config = dict(
    num_attention_heads=3,
    intermediate_size=320,
    vocab_size=2048,
    norm_place='pre',
    positions='learned',
    qk_norm=False,
    attn_scale=0.177,
    parallel_block=False,
    init_std_qkv=0.051,
    optimizer='muon_variant',
    beta1=0.95,
    batch_tokens=[8192, 16384],
)
Each number is 128 + 24 x the weight over its row's rms, rounded and kept within 0 to 255. Layers, rows and columns count from 0. Numbers have three digits each. The size before them is the row's rms in percent of the matrix's.

# layer 3 MLP down (transposed), 320x96, rms 0.134, rows 106-154, columns 0-95
094:135098133097179155157151156146121137132115143115154155157144107152099132112146142165146133077113092142137133140117121148127109091134157125118112137125077096116140119137154174134124123123153147135101091113110134147105123131160117186128104109159154144078119150176137161169144158112165171122
096:121097141149135135087120143159166082185095137113105134133123128123126106139138135134116157156128080097138117119129090118141100081140121119131144097121151120165149126142062080110154125106104102122140099135124147142136114128127104132181116114128096102083139127136099137095137168119159092172
106:131149158099134144162131130103123110096105135085126138093114105147129147145097137141076151118100109101099114138091145156143136139118116131128155179141152144127095109132096112081131124096129130192142160108139143113161155145169128116148119175124117119086105108125117203148142105115110116119
103:147087110073097097159118151137106127090120134120140106118148147122141116146123122150093127112137158081110129163109122164119150098088147158138127089128158126086140173108139105117153160144180098133117117141132099167186097137094161122128117090092118108122104100145129144108124122129101135147
097:123097102143085136105095101129087148113102123122177114121140121135105119059148139117151156120119116116134153168107122152138094123154104094136125105125139121135142085159109149093131075131126144144127124146139107142109155166144072097124146100127137113127126096110132155158123123095179128181
099:145127117102181136169150154092136126113127143110142097108134114096137125136117133136129158164092129097155147102124108091088133132117137133118133104138121136067109148139078094130121191104124128130162153115123129157123153115139157134084074084118157105151124120086144167151091128128139104123
090:104098097150152109154144136141141071156106152117105136114131134105138118120139140126122138159123130155123135130122114115120173117147156123105119156104136162156172140137133137093150123124096120157123114139136194061130101161158151079113103189145140112089117110159143166130150120133152095145
103:108132156100157140121122104119136120132187106135157151161150116123124149104101112171168127152106090161140095157169110106131088130124127128157148144133133111130180133120109109107166149147111152129130088134127128191102085102156129123126160088138089138108132130148150149082117151098144129151
107:194131138108118101115142176169123165158135145132152087137134096098140093128174119139091119130110142148150078111139117112126155146148136131131142147105127146114139115113160134166128092163164126129129147128138099128122148087114119096135163147133145137133146127134079060103133074114144119135
099:142125119172151124081103133114111121115151149158167135117146161151108096103118142144110151109087108103138168167116154106130146107069072113120160129146120117140129135161106142108119104134145116106127131077115126162131141152166107156110154091142098098112121163114173144130142153131180130138
099:171138129141115119128143154151142116146149116128100117144099128120087100148168146139137108132122121133081143116114145130194120108159166102144102100146138120142113139131131080089111167123090142094170154174075133093132140129110096154132131084125119089093165107116127127127132137104116162096
102:151090110159111130112118139082178104126130105159137150127124099185144138134150129133130185114089134138140133160135149152106121152163157184131152110063126084144108143121123163121131116126114135128136138112139097128149117137113122144156160115096168136145117117134126162113079113125172086123
098:122081076126148106146156156119118157080141136123126097118178115116143104103106136097122133108139113147138046146094108151159108123134133126119139108101133083137141118141156133072123125151146150159108106131137097155090133129130113122098147164095152123111147112126146071157127121138146120155
108:103093109088127163126119164127139148114141174087136119133148123151133141175096151074094133170144089164143114096106168120129131123090156119164090117150149108157074136130142127146121094127134131101159119165115118116106139151148153158117109119155164092144117138117135138151131123083145146135
105:115142123143123133132150129105157163118137126122119168175110147134142148108122101097079147112143149090111124107103123109125160076113089150108101082121151134143124109146136128077135110140124128100156115115133165133107093090103116160131143103171097156125158165105133138177128136119176078114
112:125093112072110122158092107141140155104125143096144119109106150138072138126146136135168159084165127137122151135136077140134112111153115143130136105123159123120129115163108096163122139115116148142119088091152166139151135137171128125147128137075168120107102125184145161142095125111121165108
091:116117126140161133162152090122140139139102132151106111044108131134105157176117130129142148090099123127118141118098138117169158122105103115156147145100182144153134142113114120127106118107101145141147113131139107090168118094126131130144105128122177113075133128099115129157136197108143148133
080:149108139113173142133136088091121121107138101109130081141109160114152111092103135143147124121084117123158149196129128097138089152111088096104104096111119139125176133139116138132130114100162118101120124152161114134144146138142114130151126119130150111121127195149171129151135117142104144063
100:098177106132159102109123159138109127127151088135141121122108101122115115138125084110153163109150144118086156097124134116145159156120119049107134144117141126151164104101109095147130159151124118091145143109133084103129101118127121093171109133088127167131112100150130106118171162122142095125
103:146093110122093150130085116110116128121107133135084160086154131109139095117111112097136129127144142136151112146145133170144151094098092112155125133097130156178155127152127174141140113083157127175157141058117148136113132092141172136123140134117155161125131156128135143111182109119157121127
099:133111162108091166105124106117087151084146140129113092115168124194170144096135147148117113155122145162078132136122158125167118140127090154112128110131111144151127101139153173122135129148146119138127165139121106127127131125134118096172163119155110164127092119125104115071130115085113128153
107:130145128134146123084115150137083145122133074139123136118113130170148155142145143105148107132162101138111129090169083125138123127138071077086102124121168145112137139112134156129110108112134082138149118055109105106112128072143181118132144101148134093129133126134130114113115119143153129145
101:097170163110137113099117092162148120135171145128093131156111144168107165122133109158146122153118149090165125144130136161096142099088117078113144127110112164117115123133155122145128088128132116167147104121170175123157118115133150140140121142093154065143170137124125144137105126131101152094
110:149144113094156108121143144115116120137082104100110111117094133126171090148125153127145123140116103117114172135154151170145119106116143088083123143120159108123083129129118141151143160150115130115181131133121100169170104110083099128127150133132159124129139125192168152114169170146147124145
106:096110132156129154162132154091138153114112112169130158188107105185117086122095102126077153128141134124113135119117118125166166136123065126106154126141144106122112119134138145125128103120123058149148129123127131127125145142124100117125120134156146092141147108092107135127169095115105159082
103:155108122125101109106132135138159150145111144110119133158145112107155143159125146155138126123104144155151134124094127148116136082153142120126088125083136110119107156139131181144107116093137135109113108152126113127193114155124137109121104066087117134177119150136140102165064128131180159150
095:130094132125116128150146132098118118121141091136145137153130120129137117138143101099106097157118153127099137153083084119119147141152151130115118107130162149167110128151150115131084151117082128104157162147122116109119130143111170168164137138144099091096186106112194145161122109086090099143
095:152125129147114114143148130144124100125146166146140139092143160143145147090126155113177146172127145158084156108124151150126116145150074091126089146081119149104089118132147160125114122143127083090111158130102147119129081100127113105098129147142159089157136099171134134091152117127136156139
111:125125136115079123126141116132113130099130116134150144146148181129136146133128113126114110116120138155152132089177113146107147154131107142129096109151138168128119115103149127105114096139139125113137191123067090160106163161130172141138134151164172099136129125173140129137109141121131185193
101:130136123165146126099108144104118102158143104152136124131168102091131147096164134158077128135126135083127143113143167141118119108115117108110164146096124115174153183109126114149169116089124117116147144073129118153130138077133111143116157136059156133107157117147164105102128142113132127140
105:139094191138123125163126108168154113133139120087131133092106113116108128176168194113138106117112103124083138158153119127125124139110126110135162138130148109184147147134138133141144165158133132133118117131121086143132142119135136127135104176148149116093114146075151102154134080160094143131
107:129148155178126105106103144116130123118133123155125123135110125103130108146105117148128120124116189145174155117108102108172139147092112085148082110120127126151121114115090096113158130134061123117187143128124127125176150091151121146168115126134121118111113108153149174177132132083126125130
072:118093120090104182152096180154118126123111128159133141136130130142099154175154097123109114172136148119145098108101098110136103114129118133126119105147115155123125170106103103165121120162090134153142152118113161148167124110142142100154119193134126112130136123098099129094098095118178126154
094:131145144119129142142159147127112093111124064131142079182147109084146156131119153133111123106134167099110165136108125107128119164111116159117126174146135169135127161154142140183127109155118125089136122148136147140128151125110110147138082167122103158092159141102155130145143089095133166115
094:131099146137105110142117146121148135136157120129118114110101171117095138111100160120120132133102133110115137138120095144140131157153124142155131109156111178149151115136111120116076131161084138142174209107139108092178142130115159114141105119133080129161122114085122147141149091157085137151
106:141082167102136136095118134099135091103096109138107100133094158132140109123167183078150135118148139125119132131160121145142104125152160130134170170127141133134111146163076130120163157106174075139113083124135131135133143114137103153108125113118151130174084128130106162141099128146132128102
104:142148133164121148145104131110150134120141066126136134110102149164132144160114121153067143095095160129121133161078150139146120126121107130140129151164113166127079097142172116086114113136131166127070162154145153100134103148126149143145124108132129071122081122120112128138131141159110133116
081:113111194136097129111128181135059144110108094156099171130106135123120134108160150149121053160133128123128123111145141131120112149126129143136098161178134128138144136136104111167105169094121148128143139146101133129124109124152141140088113097139150153119119128118079141127129110104156132081
097:095109107148128152112150095126129133143114137143113089107125138139141155096116140143141127116174112140134143171125086139134151090136102102164082136125098115174098117166078137096147145090123114150128119068079151096118144124148142107129125183138151108113103102146109130132129153144111171158
090:120119130091118132174080121111124121169095098128141103074147121141138131153120123148122135159108126137123136144121138134133131136091088121121112107074112084097104119124090104108122172161136149155120103156108128122148150160185084124120188135154133098120129141144141115144126164118148181128
095:162110136142119149137131165130104131110098171127124097111143135149115145112110150121154131128098097168102115147098137128115118135152137114098164137120120154121054140122177108092114062143163152119109097101166109170132108118146088106123137084101170121145121106112100118141139105125133092135
104:143129130126173090138142120146127152114138130118135163080129127148136141141145124136135137128128129134096142106159062133137118139085099100129086103145160128122124165145136109133161095177135099124162149143137165135136138154139146141095071093092120086170137152108098122126147164153088142164
101:120119140133122130156108103166089165099126147125143127160089096124100141096113144139129116133125129149068100130119172163131132105075121150103127098152130143117162121144131119167173155136118104162156150129106144112106127077117155114130136091125132118130114119096173194142099121109125094105
085:108137154117138131128126154113137175147137150129104108111116133133168170088137139122132141131157110131096101128166162104138150215113138137144118166173133129126117062129123124129158094114103129137137133133150115146137114119129131138125107065084113077146120089139177124114146154139128130108
097:135110158121166107141068076105146134172113150139113119111156132162142106136096117154120143177139140115136141121116159122141124146129160111104177121115110140076154103138151124116138108189123153135134134160144165105112111148154131116174155141158097131093085141120103091131109142130150130155
103:144103135133140114104173132126093086147125109153120123097119094111123140085164108099111156131100133105073152126142160177163095152092088115111136105105110101114117116138106132108107128117113099094099132104139160103097113127101127106140079129134100126134092117121176114100111082121121161127
100:104136133140134142119120113158135085103142146121113183139155162146144116119079140148159105167182110101109133122143127096125127105126159163146133116127104085095113119144103105120155072147119084091139158128090176119138141121158074147145105138112146158106103116123091116138138109142152115114
104:111130148113078145131147146097134169096129104123108129089090123077197114138154137121098127122164112146132139100123135136117134094123134096126126092155129127146094104186111134133105135153124125140164119167123146172109119109125120141134159143126114184173124134119191119132152113162148133132
074:143143083172179114149141084126112124136137126130106131092146085131129115124134121128140118144124143140104126084174138169108144145104124137132181160099134111124078106176114116127111122129078120142125136142137092105108128131136102112103106075173112122130155147120132136123086147123079170155
# layer 3 MLP gate, 320x96, rms 0.276, rows 107-154, columns 0-95
097:114129132124148094150115131119117126138136138143191128105129122126110133121101166183101189116096138133141144128094128123113100155142104151119116142132136120169131116127111129137166118122164148144109118114133135094181115186092129088107114121090157153150139100138107114125082122201108123149
109:115103134102121151097147144150190133146111155150140147117117142131126084140119103138140101113133123165144131118120093152167117133117145104078094156123089091110108102134110119154095131111173137088138156155155104134128046128099141159098131100149135129089117144155146137098097125136115139119
097:168115150107108088112125114147115127150119154128117127092112142175162105146144128148101127139135108126149084107141069122142116145168123127111142154088135113124161124151138124194171099092138120118152170094110153072124092158142144120139141107118108155174138140160154103120127127110140146149
088:132126119113102138100084170139139151153167163140124116118131134102180126141179149140109137122107147133117111166092152172085146106154139106181107156176145127123152123152101154144125146165157115116153142137106132111110095091131112131153146133137096104126115156177093132166099142153113129126
102:132147171136112142137082168114126102082180170116141130102143131155113136089148117135136122133148132100109179142101093088140109138112136128130137116090113123132087088158139156146107111137125159132160094132130170105151143126140096112137129103132164167119132105110116127099089131153139064109
090:126114192115095114112111136096147135148103093105125131144157160125122097142135124133107168090113165091123134133089103105128139120098150098156115154115111097108111142146127110113148135137158149113129115123113092131079180109164146159134149076089126112143106119108104097091093127104087131139
098:129148115116119167105140126145107114111104164094150158135145150151085115115127118134127129141127083096105149163133116101180108125090079097152102151092100113125149161076121151133171124164142127158135109172174120128103091103157105143146110108130140110115116139150114168124126103152090119130
100:151119138124132149125122180141152153172125161154142104083127064102194122119168120113113078111154133124123124127138082120140132134120174139175134134135149152133152135098132118154141113120188090115135122153137136122144137162141126112133126111151129124157119112177112091090141120137123096105
103:123138107097127148123114079147126141163091104135115113124124142124107122127166137096091100103144107117115179191113146161130097166130152150116116097085098123130129110133088174122167125110145131163141113117112116162142140108110106117187136093122125109147122167135094115121096147136144172113
107:110068114129131131113105127170153064132117164131106126108128166149125080100135140075153104110128119143146135110130113139110123166121120103126106126090148142184123098144126165125155127111151135114104089162137132102148111178146116132139127124115152179138158093134171095131121111132109113099
105:143107121120133106105128138133103149141136133129134161109142109112117092111155107121109186133101117191167096117114099203113118145166142115116115127107135145137121133115146126080152133143138164116163093136153143070133123132133154139143142109124121080183171115134145111137146107130147152171
089:145117088148129097127137127164141177184119167124128098109103141141125140116133163081140105090078099103111093137142132110101176137098108130121109123145161156152142093145144126114142122154130144127125154110153115135120125150121127148127154132132141173116167136072158093122127161117116109187
107:102144113098139137157161086117151139152156138157143092104153133127096144147133124127116056096094131122155135159138151136120149126133095163110154137110114098084168093156108133134121133099120118109101143155123137124149078142093098110103113135108141199127155098127134116090113153139136141154
104:102157150125159098130149124104120159154143145092093107103121122158144101130115133098125102100135131118164116116165123158092117098091155118104157101152137097103130143140123136102117128114138107175100073169124143150160122135154124138176144154144111141093173134139179104129095118123168137092
115:135146131106105130124139149148115132151086132128120099105127091113155108112141103167116097143099081114081128130110101136171113113121084137124163167082135136154182108167107112136102142122111079143100135107160132140128114092132174175135151139100167122077145102124147121111140136151128123124
091:131130095142164128149095118138137108152095128158122093127127099118163114114148178114087131126104143105163137118132154102161149095127108142144157158110167099110152157097118081143194120111125140100119141095094144132134128114078128122093166149178124128134145128165104133105149155101143140114
075:097163106120142105147139125133192131182136129145115105110144151149183104165113100192102120119104104130113123115115111107122131099149134154091122105102133110109121144117131106146194130140122140082154147101118092161108124121087111144136179119111098122141135114136148132124162126157124140101
096:096146151112107120102141105136138137181150126121160126129158096144172120158132157110140110116169161135168143097157141120102080114121120137138153136100114095094123123156093128111135128107175115112153092146165103136049120122131108100125128105144106120148086093125149136124095141130163152116
110:174116123132161128163136117095177110157111159132170174101167127131078128122142138172125157108103096162117140118137152083093095114111103153110145123137142093110119108143123110143101153112139154148125123150138139105116127133106123170119107140139112081143099129171135116106088173136115141164
102:107144156126099069150155111150157122142133129135175138133144127145074111142152120109131131103105113115156103163132109140104147120084168055073143121134171123144140142115120142126153071131105103141177122135128144154121138120159144137108101133141122114114148144146136126172149120124076139114
102:137108137129122091073123127136107164155104135115147184133168154156162150130140173073143138142123103147123112132112144115159140093138124147094040107117138112132137149137105137107136110129111096113117101117152109126102155104106160134096142123146143105106128131145077138137167142120137159155
100:163146101140122085175118106159126117163099163131114146093116098101148118121136131154125129151104128184107109091152107174116170116165091128094122102111120138114170142136117097133174172121121141163112127126197144120148147118120113147106104127130157125112104140127157111112101158118143142116
111:147158135167117130168091118140125164131113174148116168162113086119086167134080163133098167132093133140097173184115083116121112094124136127121114119145094107135164105145119104114149123137133120132124118107130128139140141110109128099083136137148146125078100154165104119112149106101118133113
105:083153147113099117109130129080106115065096132133132113140167107129145120123173132159170138146152106128147114130134104147129079113086133115119135133130100178122141085085166145133121089138136143088124136142129122136120116119155117146136160103152142138121156151110076098141116136166108107076
106:151150121142082114137125147099142121113108119135095134109180098129152122143086138137152106142105109168135113091172104134144122157143124165126113143122106117114147156136125153145164163144127165140137102169150152103125144140148156134105125107144181117080087120125121111123068083166113135089
089:097107111120170089113120118096119151109112104110140136063163183117153141138166129066123119174147147168123135127125102137135150136172107125114099123105156090133144126131130110135112138094147114143165118163134106136136158121120142191119130150140105132140158114163157147106105133085132126136
098:147112129107136143146125159128137109134102085099107147137134148134090110106119133136107152076135115163156123145134119151102128126099149128166084130192162112152144138142144125126157081129087128136097131177078121156152153152159104113111091136096161151157109128098119117152148147173124112150
100:122121144129145154134139098100159156130149120138109148085136089117128088149102082092153112143103103135088087152099132148140153170161130192106109129132147133098175142118154119092097160138148149109123129143151117131104117103121154112112143071149150139087133107103128114133105160138099105134
100:127124147106132115125146112139150093141137121118095169111118141138172144106132155111143142112128099130156110103120091139142140166156165141095089130154132108109112144133113161148135126140112081130152148155114116149104081117174141105137110107102129098153112166144175099169111136089189177103
095:135095118121128120133113134133179098132139112092052145104160153118137146119133106122139141107139121118098112107113103117168145123087144122106135151090137121114121145116149126109109157172095140128128105139060097130082148141160138154113148174136117123116111140131093134135154061144132142168
104:128124122156107130128177121175162157101113139133117131088139087129129136114155144101179173136128112161110127128119102160111106134133120122098101112102112135152128160099124121115100094135135140152122113129164082104132135169061087092100135126134194150110139141112113140107141108162142142106
073:124084135172095141141091108129139124160148100127157145121149117147111028129113126119141125153087134158104115116116142128085082143143095110113164143134154105149092126146141133111108161137129121129110101092119118120166133145159112115113077125170139132142136137098115111136120110113174130106
097:128163113094097166132172130111142104138152138125114137107136100139142110158114141154129155103155163071076138185095151103122128092153124139107120139083132155127153082105108119112137132105117137118097111118182122154102128110146123169128093105124099151141120163106109131152107138117170146126
095:163145157101092151165090138132146088124101119154120105136152146125154083081094123088129163130134140124117109153120168190163130130135112161139144168119105141109158113080109158105125109142149124147157128159131135144136126147115102102163101151140129137186155153129149091115108127111113136143
100:122152162119121143121136120079135091128100129161088142115111164141091118101152144158151153154090089102106132127138104134113114122071121125122133167142154145133114143146147137143145156186130163119145119113140126128145129165121098142111097126117171119122127179134121081163102105147065115146
097:115147113104109135123130116161167133119122109148127149145125098132138127150132127119110123101121159128134128086092090168130101105154165114181123144144134139163114103133102173098145089076150130152131082154154146092150105116139102184161124109109124093112090100164110156112100143142089125126
086:126148163146128097150138100117177111132110110095128072149114145154144148115109125122114152121095137127133143108135135141101129102145138122134179146164110095161125160128137147122125119107153101103146106170145121118111119098109137135137126140147115207143119075127076157158097144095128107074
094:108108129118119110112140140181186112130122173113102092095132135138090144155142123174116149097093105154101158132138125139107128113123124151088156142138148129102161128169143116133096114133131083086149144143139128098073122129115127105140134153103107133127131118177149136134166083096122162163
090:114143098136125090176104108107139126150101117158127132099130109082139118142171141155103169140121137136097124127133161137105138124121086118097110093144140135115136097170075083122143166144128090125107144161143127105109156147141059099142125143134126112123133100120155130145108139074153100097
094:149145149146111108138133143091122121165134147179117177144155165102107141103137127184103136106127150115150140133136147140135159104106096115158106126129128126100130132153156157111140192088102133160125118127117102126155125123117128158163134166119116190098114144089148112150126146128080131082
100:105170095151154099110108160141115134159137158088115149136155131141103115133114131158127110167101133116148130151152188119133142114114081175151123138155144092140100146164153133129145123117148166114163129105130080151095110094106122118098156115155161162127114111174111136132169149099106126120
098:116156147122143131145115157150148109097125079146098144108145117107116168145157183078144146137121165144145109104117154101155137113178117147146105106086123144136137151135109114080093153122110140132073146170137139141159138134134081110129102141122135151150148160090138092108093110101134124121
062:123118126149118147154111119203147129123150151138129137115133122118152153146143144111122140085109135143161163094120099158139162123137140131101132109135130101122118170085133115135149093136144102088132145104145140118096118126129088112142167192080081139148134150176174127129139126102109124080
112:139134150145079132131115135134112135107105120109129135147145090114133089120153120105129178074125120133139146140150114146115132138131173125146073145151127102156115176121077131100172162125113091111171083113129129167131105101150103139117096150106140110154122099143105117176124178134155141141
101:137141094161099147137115173127146085127055135072133124174122129133090105079132123122147109141113171115121129119134109152162163118105123138110109108116129093127165179130066103141127117116134114116101130120112116141162112127114164135102120152092112106095128107116108117093146135111125138098
103:132123140153116162138117153111163098139123099129101177078117137163086128111101153135136115140108157133124136086132108130141120105098119126141085141116157101129126137176104104122146107115106088083159156139118154119187158144143132077126095123126126094162109101108129126116192106145132123132
106:115105114150144105176115111083155165142173114133112149144141155139119116093126139063128135138115132126162150090171126110103113133114150130103127160113126113120094194126128135143098117119137153143126144118177119106111138139150123107167112145123128145163130096141145084121099086121074102099
080:110113181132115118136162075094121134093144136098150149123114119120129103135075124100116173145123157091124137199097168161112126135123126126141120126116124152146130119139144136125091092165170095167137081173132122114119126122144121086141112135145116176106146091134125128110094149146120124128
# layer 3 MLP up, 320x96, rms 0.27, rows 107-154, columns 0-95
095:140170146129146135151120137172129133109117151154158099087102128164146149117108177140096150118117140102096127082155129151146123113181131158123123119157151109142101137126145084169189100112109137102106137109133129127121148130118157094124106107088163132123097107092090141137153137079106119138
102:132143097156148111141117157106113121142132153107100146127129131178152163096158173122160129121126126129138157097162150130097134143155085151063135196151141118130140141138159141100146155109160137124134154169133141118140176114124097114110140154117149158194107139156145113110141115137123113141
102:152177141116142158115138144131152134116115138126115164152091105109120150103115081098105136114103127114108096124138132154176121205162105132136119172130116124146153109148097099134118133088138108128187148122158133091142097134138122165148113127118151128132142141148133104139130156117203144142
083:128121136127156131172154117119089132125087114104192113162115145132101144116096106113127125120141107117086122070125104128131164113075116135114123108114105147129104139147134107098148136139087154133060105099158175105113135156112139147111100134141168161108148097097149128107124130087126129128
095:171120120112139115126098159129101136137129171120094101115135158137115159099078108115140184155143128125133162170156102120134095144097136124149094104141149111099101136160158146102116100145160138131156130105126151066166118100172130109119129145122115144099098106091161121104144115153111109103
088:163117114121104165150134140131140128113144120101122128162145095153135184181140144107118152120120137125165133145098142139135159126133128164149153122145112094175148140128125124163128138135139160092149173141142154101134129097119119145099126151101112142096108122100141158132135174112171141036
108:114164167098138136124102160117117116140150160102139135134088133138128116085091095141204141142117100153141107163146126136110071146081095107134118163126116120091147102115120100113175141164127133147097100168118152128141149146148122113153165095105128103150121140138147144100160142126125145134
105:132158099152151114109102131116144117117117158148114178110139131120110135136133131155113111124131107105093133136111119170123134150090173166152103096126113170150149128139106101087123128118074157081093109115104099123147101169173182097124124111133123122125177135117080129152118121152114164145
092:124108169130145132131148108161105182138136142138138079101161157132071074123124099171149147161117094157124133142138116098122108133120096132108129099130122178123139125158129111129130128094142120097120143097142138148161146124128111124108167100086094137123090141139153137126148181128137071119
103:115058124150138148131118113163120087133139141091094148102119165140125105099131122090151086132112118117147113151117102134143116144149156120138122149052113137156141101143120138132154145111131120119095081150143112141096126180117101129163119140097154138122147080107171113142108085125108141145
099:105168142125109124164135148128131108079149099134097136131123191105125126147115105159112063097130131066113132113144109100178122106138132112135133133135129161122116113136130128132065108144145118117107135154087148131129146122155139109120111132131126152090064108151149143151090117119106137084
097:134172162133156162126090117121175078113158113106134124167158161098152123147130123142153122151147149154138174128139153115112087111128147110131137163109124135143123183108131129115125105083115162155149084149125158120121170120151109121109158100144126131134099109176088112115136126113145123081
113:127131130159103107150180087157160117128138124131157127109127105103136100138136129124116112188142091166157103126134084101109116117104146125133132108170108126122095122116121161125142167139171119135127127123124164097147120126115117123113168083127118165144123124103118151115150065124064080107
103:108174143140148166127133090135127157131131119096142128095130109166130142124148139101122108075104129177130134123167131141138111156129132101120171112162097126134146106135102126102155111127147131164165097128128156130118123094181123160131126168155108133133161118163117134138153121150158196073
098:105120116115181127165141122120108131126169147142112130137087145145152143169122143126108123122130141154145149147117102137087069119160161132129147156139099085096134118115141137123129121091144148098174125126078103111092149108073152102113135152152117136135112132122143173170165081098116125116
096:136135101121137139106115108125115144146155157139095132148153107132072103119116123124105120114162106120120160131126107113079130129091116129075122101117112086125137130101105123129143094145138130109121153128140148154076092141121038126110109142128096155192121120132131134095113076157121148142
095:179107125120094119144113160162135133140164134132117140124167078101156175132108105120095130093155143169137150095111133139123110112165143136141146109132152102148145120136126130148082158099133140102155135074143167095134104116091155149134115125122154114140107103083175164114156146161118144122
091:100149150106070162106155094129139145099112180096172147155127098122162107107130132111139145143151153118177130124131087143087090137140150157153143139127102109107136115125134132102122091149117109123124124124121114150104099129180111141080102143149091138078112139140151100129092114132107157154
105:094142112118119109154112157133081164157130149141140099141125109157147132135097097097145079125165116128131130109113114171143154160082117104117106115140111109164156087105110112147091117140128112099122139095152120150127125096166140121109146123104113177180109139108106174168111096114160123110
098:161082131126136149146146140163125130128156079091100130140152124070136124169147128127095115118116160136159146120169153126143122152134155184114133175121127148111096118126131114132111120153121169112147133155140097134168094148106127128176157165079165093142135127111116121082106134119133146148
101:138102122113155066080119121115145164110124167127124179114131125134161148134138141080148148119136108140165118124130139156161116092149108116097095130109171178137123117158096123142138148112135105126113105109127130137106165173127145123153067087117155101124114170136140128138096116170117126147
102:149105137119109091121157147141145114134098163116131139106158140078135136124123124135121129110134125088147129104145097148139132155143104140118114154144174168120119114104138116164168134095162115112103189150128103048120102132125165131161117125169130124099122172175107119134152095124145128094
109:125165097090112127110124146110166110119117128176097125154118104123143117093114131145133113128145138129096085109120111116097078155126102123140189150081110109105113123089164103129104149154157098140127117125119130144125168127138153130101205116138102095115134140120131127088148169156148146123
104:122111121163098124126142115152175167122156122122156111121105116151141136115077106114138134139108114130142155116100151122093176155124119142160140122140137161124118149151110139111103153106172130152103161110105113113123142160085144144138120140119162132151106047137205145107101141131098106127
105:091160136124119090083122087107135128124144155129120138154113090143119120139172130115147098110135126132094134132106104123168134156079143085115127178099136096107128137129126127107090139094117086151117152073137103072094142113159094137141113188105146138125119137135121117126116146149156159128
095:118140127139167132107119156104126140111105132114148115046164183141111139111154130102113130126148127143135125136149140145099167143144097144092059143149165094136164105111162125134137092110155121154132105150131115176146135142133121125088124186142133130129116127139150125119143138098162100168
089:126137089104137112144152135132094117137080149122166130123118136115088108136142086145110204121135124115148154103127152120154111094128111142124133083141138081083108118159082165139136125188135170141129139127097121150138115095138134140171149103106156149133159118122168155151106141121140130145
112:111130151105147109133138128097164119103179120126124106116102104134185084119124118104139178169161106108150093168155124129114146134157148135135108079088131143133112165118154161150152157092147112128123134163112151124131124144111154099120179096160118118131123102138151090132108079114149132135
101:108146123147117112152108100136129146124126178116088167139117117141157145132084113175139118086146130154140154071115127121151146149082118155121132102192143170122137113153138172119126101159149159140117160095140159137115099120164134112091118119116080139140105120128140141139143168086135131118
099:116081118095142112125127169133135131109161114109123140152154154142135134120105111110132148128119084097101118157096138132102074124095085100163133161158164120106128128137137135088140096099138098085100130151154126164113149106118136116125102131085105164115097155187105142121161121122094122159
106:116171134098153126136149126072110177111145135127103140109119130106133122150120123122143107151139178122136079119105075134158102099090150115144144122170114108151121120132125136135086116110088090122132118191146096119135118119129082105157160163130132144102119141103144166137098119074136131139
084:137177134162101079121169153138119147122098151121112139147114124153088182119128130090145098140081148128183116112136134118140149144125131159156107164123118122148134137139143139103134141118108125138145154176156114105065184083109140133138127176116105125125105099116104146098117126129102129144
093:142150100126102151156137087127116122137112119123113138132131085171125121137153095143072148146176113107102172166090157144134132118102139131122133079118131178118149119124109156111116116123106101089131123117139165135131147118068146156164140094134103138170111120101121102134121165119125104182
095:122115139102108116119152094125145121088124096175114114107121130113137111131152138136121132110138102122074118155164140157191172164119104097145128082127159150110151168115129142127082170169101104129136147166127131111147157137109116121135079143110110141174110132144132106143120100103097146162
105:102089092111158118117107112147196131109112133082159099120110145137116115141123132111158158117109097147125149103163140114141092114115120166132141125124117113116099153155138132145198158145125108131098102096149125163133143147127129099110136149153092112173089122164159110134105137099090162139
100:148159153119139135137118132104143114124149098132156111144117124182109157148183102162084115066105162116144125108122164126154129110084142116135114086136135119152096103153127122134128134132144086115096139137160154163097152124148153137122153153129106148130099061112155155128124152080141134144
095:089124158089144128151122093132136108134149133131167086121171129137154123162112120126116149103155137100102177118127163138112157115126100156100161119121086095132161138125156151127111130133129096156125103146122172138144110054128149122113133133111120146176111099104154165126156129151165136084
098:131140121135137083121132138151056096138098129118134186157154129118152105126102109079138119129124122113151170144123155131153145087103121123117131159102135117135160150112092140123155143136110137135089105152158152144140116073102160127108100116140141138110057101090119139133135158132119088139
088:088114147110189141088138103164115147141160117089163155160094093126162119120070138122126125122157142153153136130096120136134106126136144125164150187153137124129111150124149132112090090127120148140128119105127102130149121128098135134174155087124120116133080154122128161109134127102096175111
100:111127116165135148106061125144150097149177140133088124168129144138112147124108163109149131104175146146114173136161152157115073114111113121126147157155159078111163139108131117168130148131157116142152148101151143108124141082127098127136139135129114139112112072106114114092161140134126127126
097:112081164098125136107124131132121079119131096110139130114085135084106108125133125143161159126130143154107151157108145097141119100149151085119089122102115144124147094116102142081097149110131094153086129161115137117149121079148152148136111132103106148085131157145145104141087141145134069106
098:126122148134118130109139162147132129091150087116102147099195137093105147166136112105119100149140178109116115101121120129119097101157129106152109143125119113127114160125123134069157126149092148147093089152126163134158143119104113099144129147128106185140139183087127103108133145123086122116
080:118140094152099093109130155171128102084175135167132180111127114102116105178141123149107123162128145126122108149103071140134149151088128096134127159121119133094124108135149100142123171180114113114158124094099149140129157123120124120136171117145139107096129144162111100118120095152161109144
102:122113105140165128107136109121154141135161125146130133109108104154131167101133089125141142119123108101186184098151120162111121124151092170107101147137072174096126105135152129156132090144138136123129159127121128123135184140143148081168142101162095150136132150138139141114121069124126135139
107:126131132151129121128091118129130148110156132110143134119088080130148139126148113147109113156149108153126122121143069091132106125148113075140122146138146172140163112112134113112082147113129104146126157148126130181095179144169116179161128089120141133177117124144121126169134126105153094180
097:152150112124128144100122174121104134136101104133144129131131105136096099104160136147091146169104132169158121165124152144103143172127141084121114111154118111132149174081159156095132116132137197166077135113109079108132154131115150128127159116159147120132141129139159139095103145113094130137
106:145105100138109155126128114118103128187096120092156158147125151146114117111104137158186111147147113166099100132123177112146166101130143070104117130158130110186138092133120120100113121106151155145138136107131144127125114145079135173150091120142172133151119128138123136077133137106119118143
084:129106113117102114114129068128117145086144175122164110140132149131154097126124086164122155119129119157099155102083088118107097104102102119152173110122128090127185119125152153114098133133133127146124126149126169138131132108116127126113122111177111068095143131119084120126138111147100091101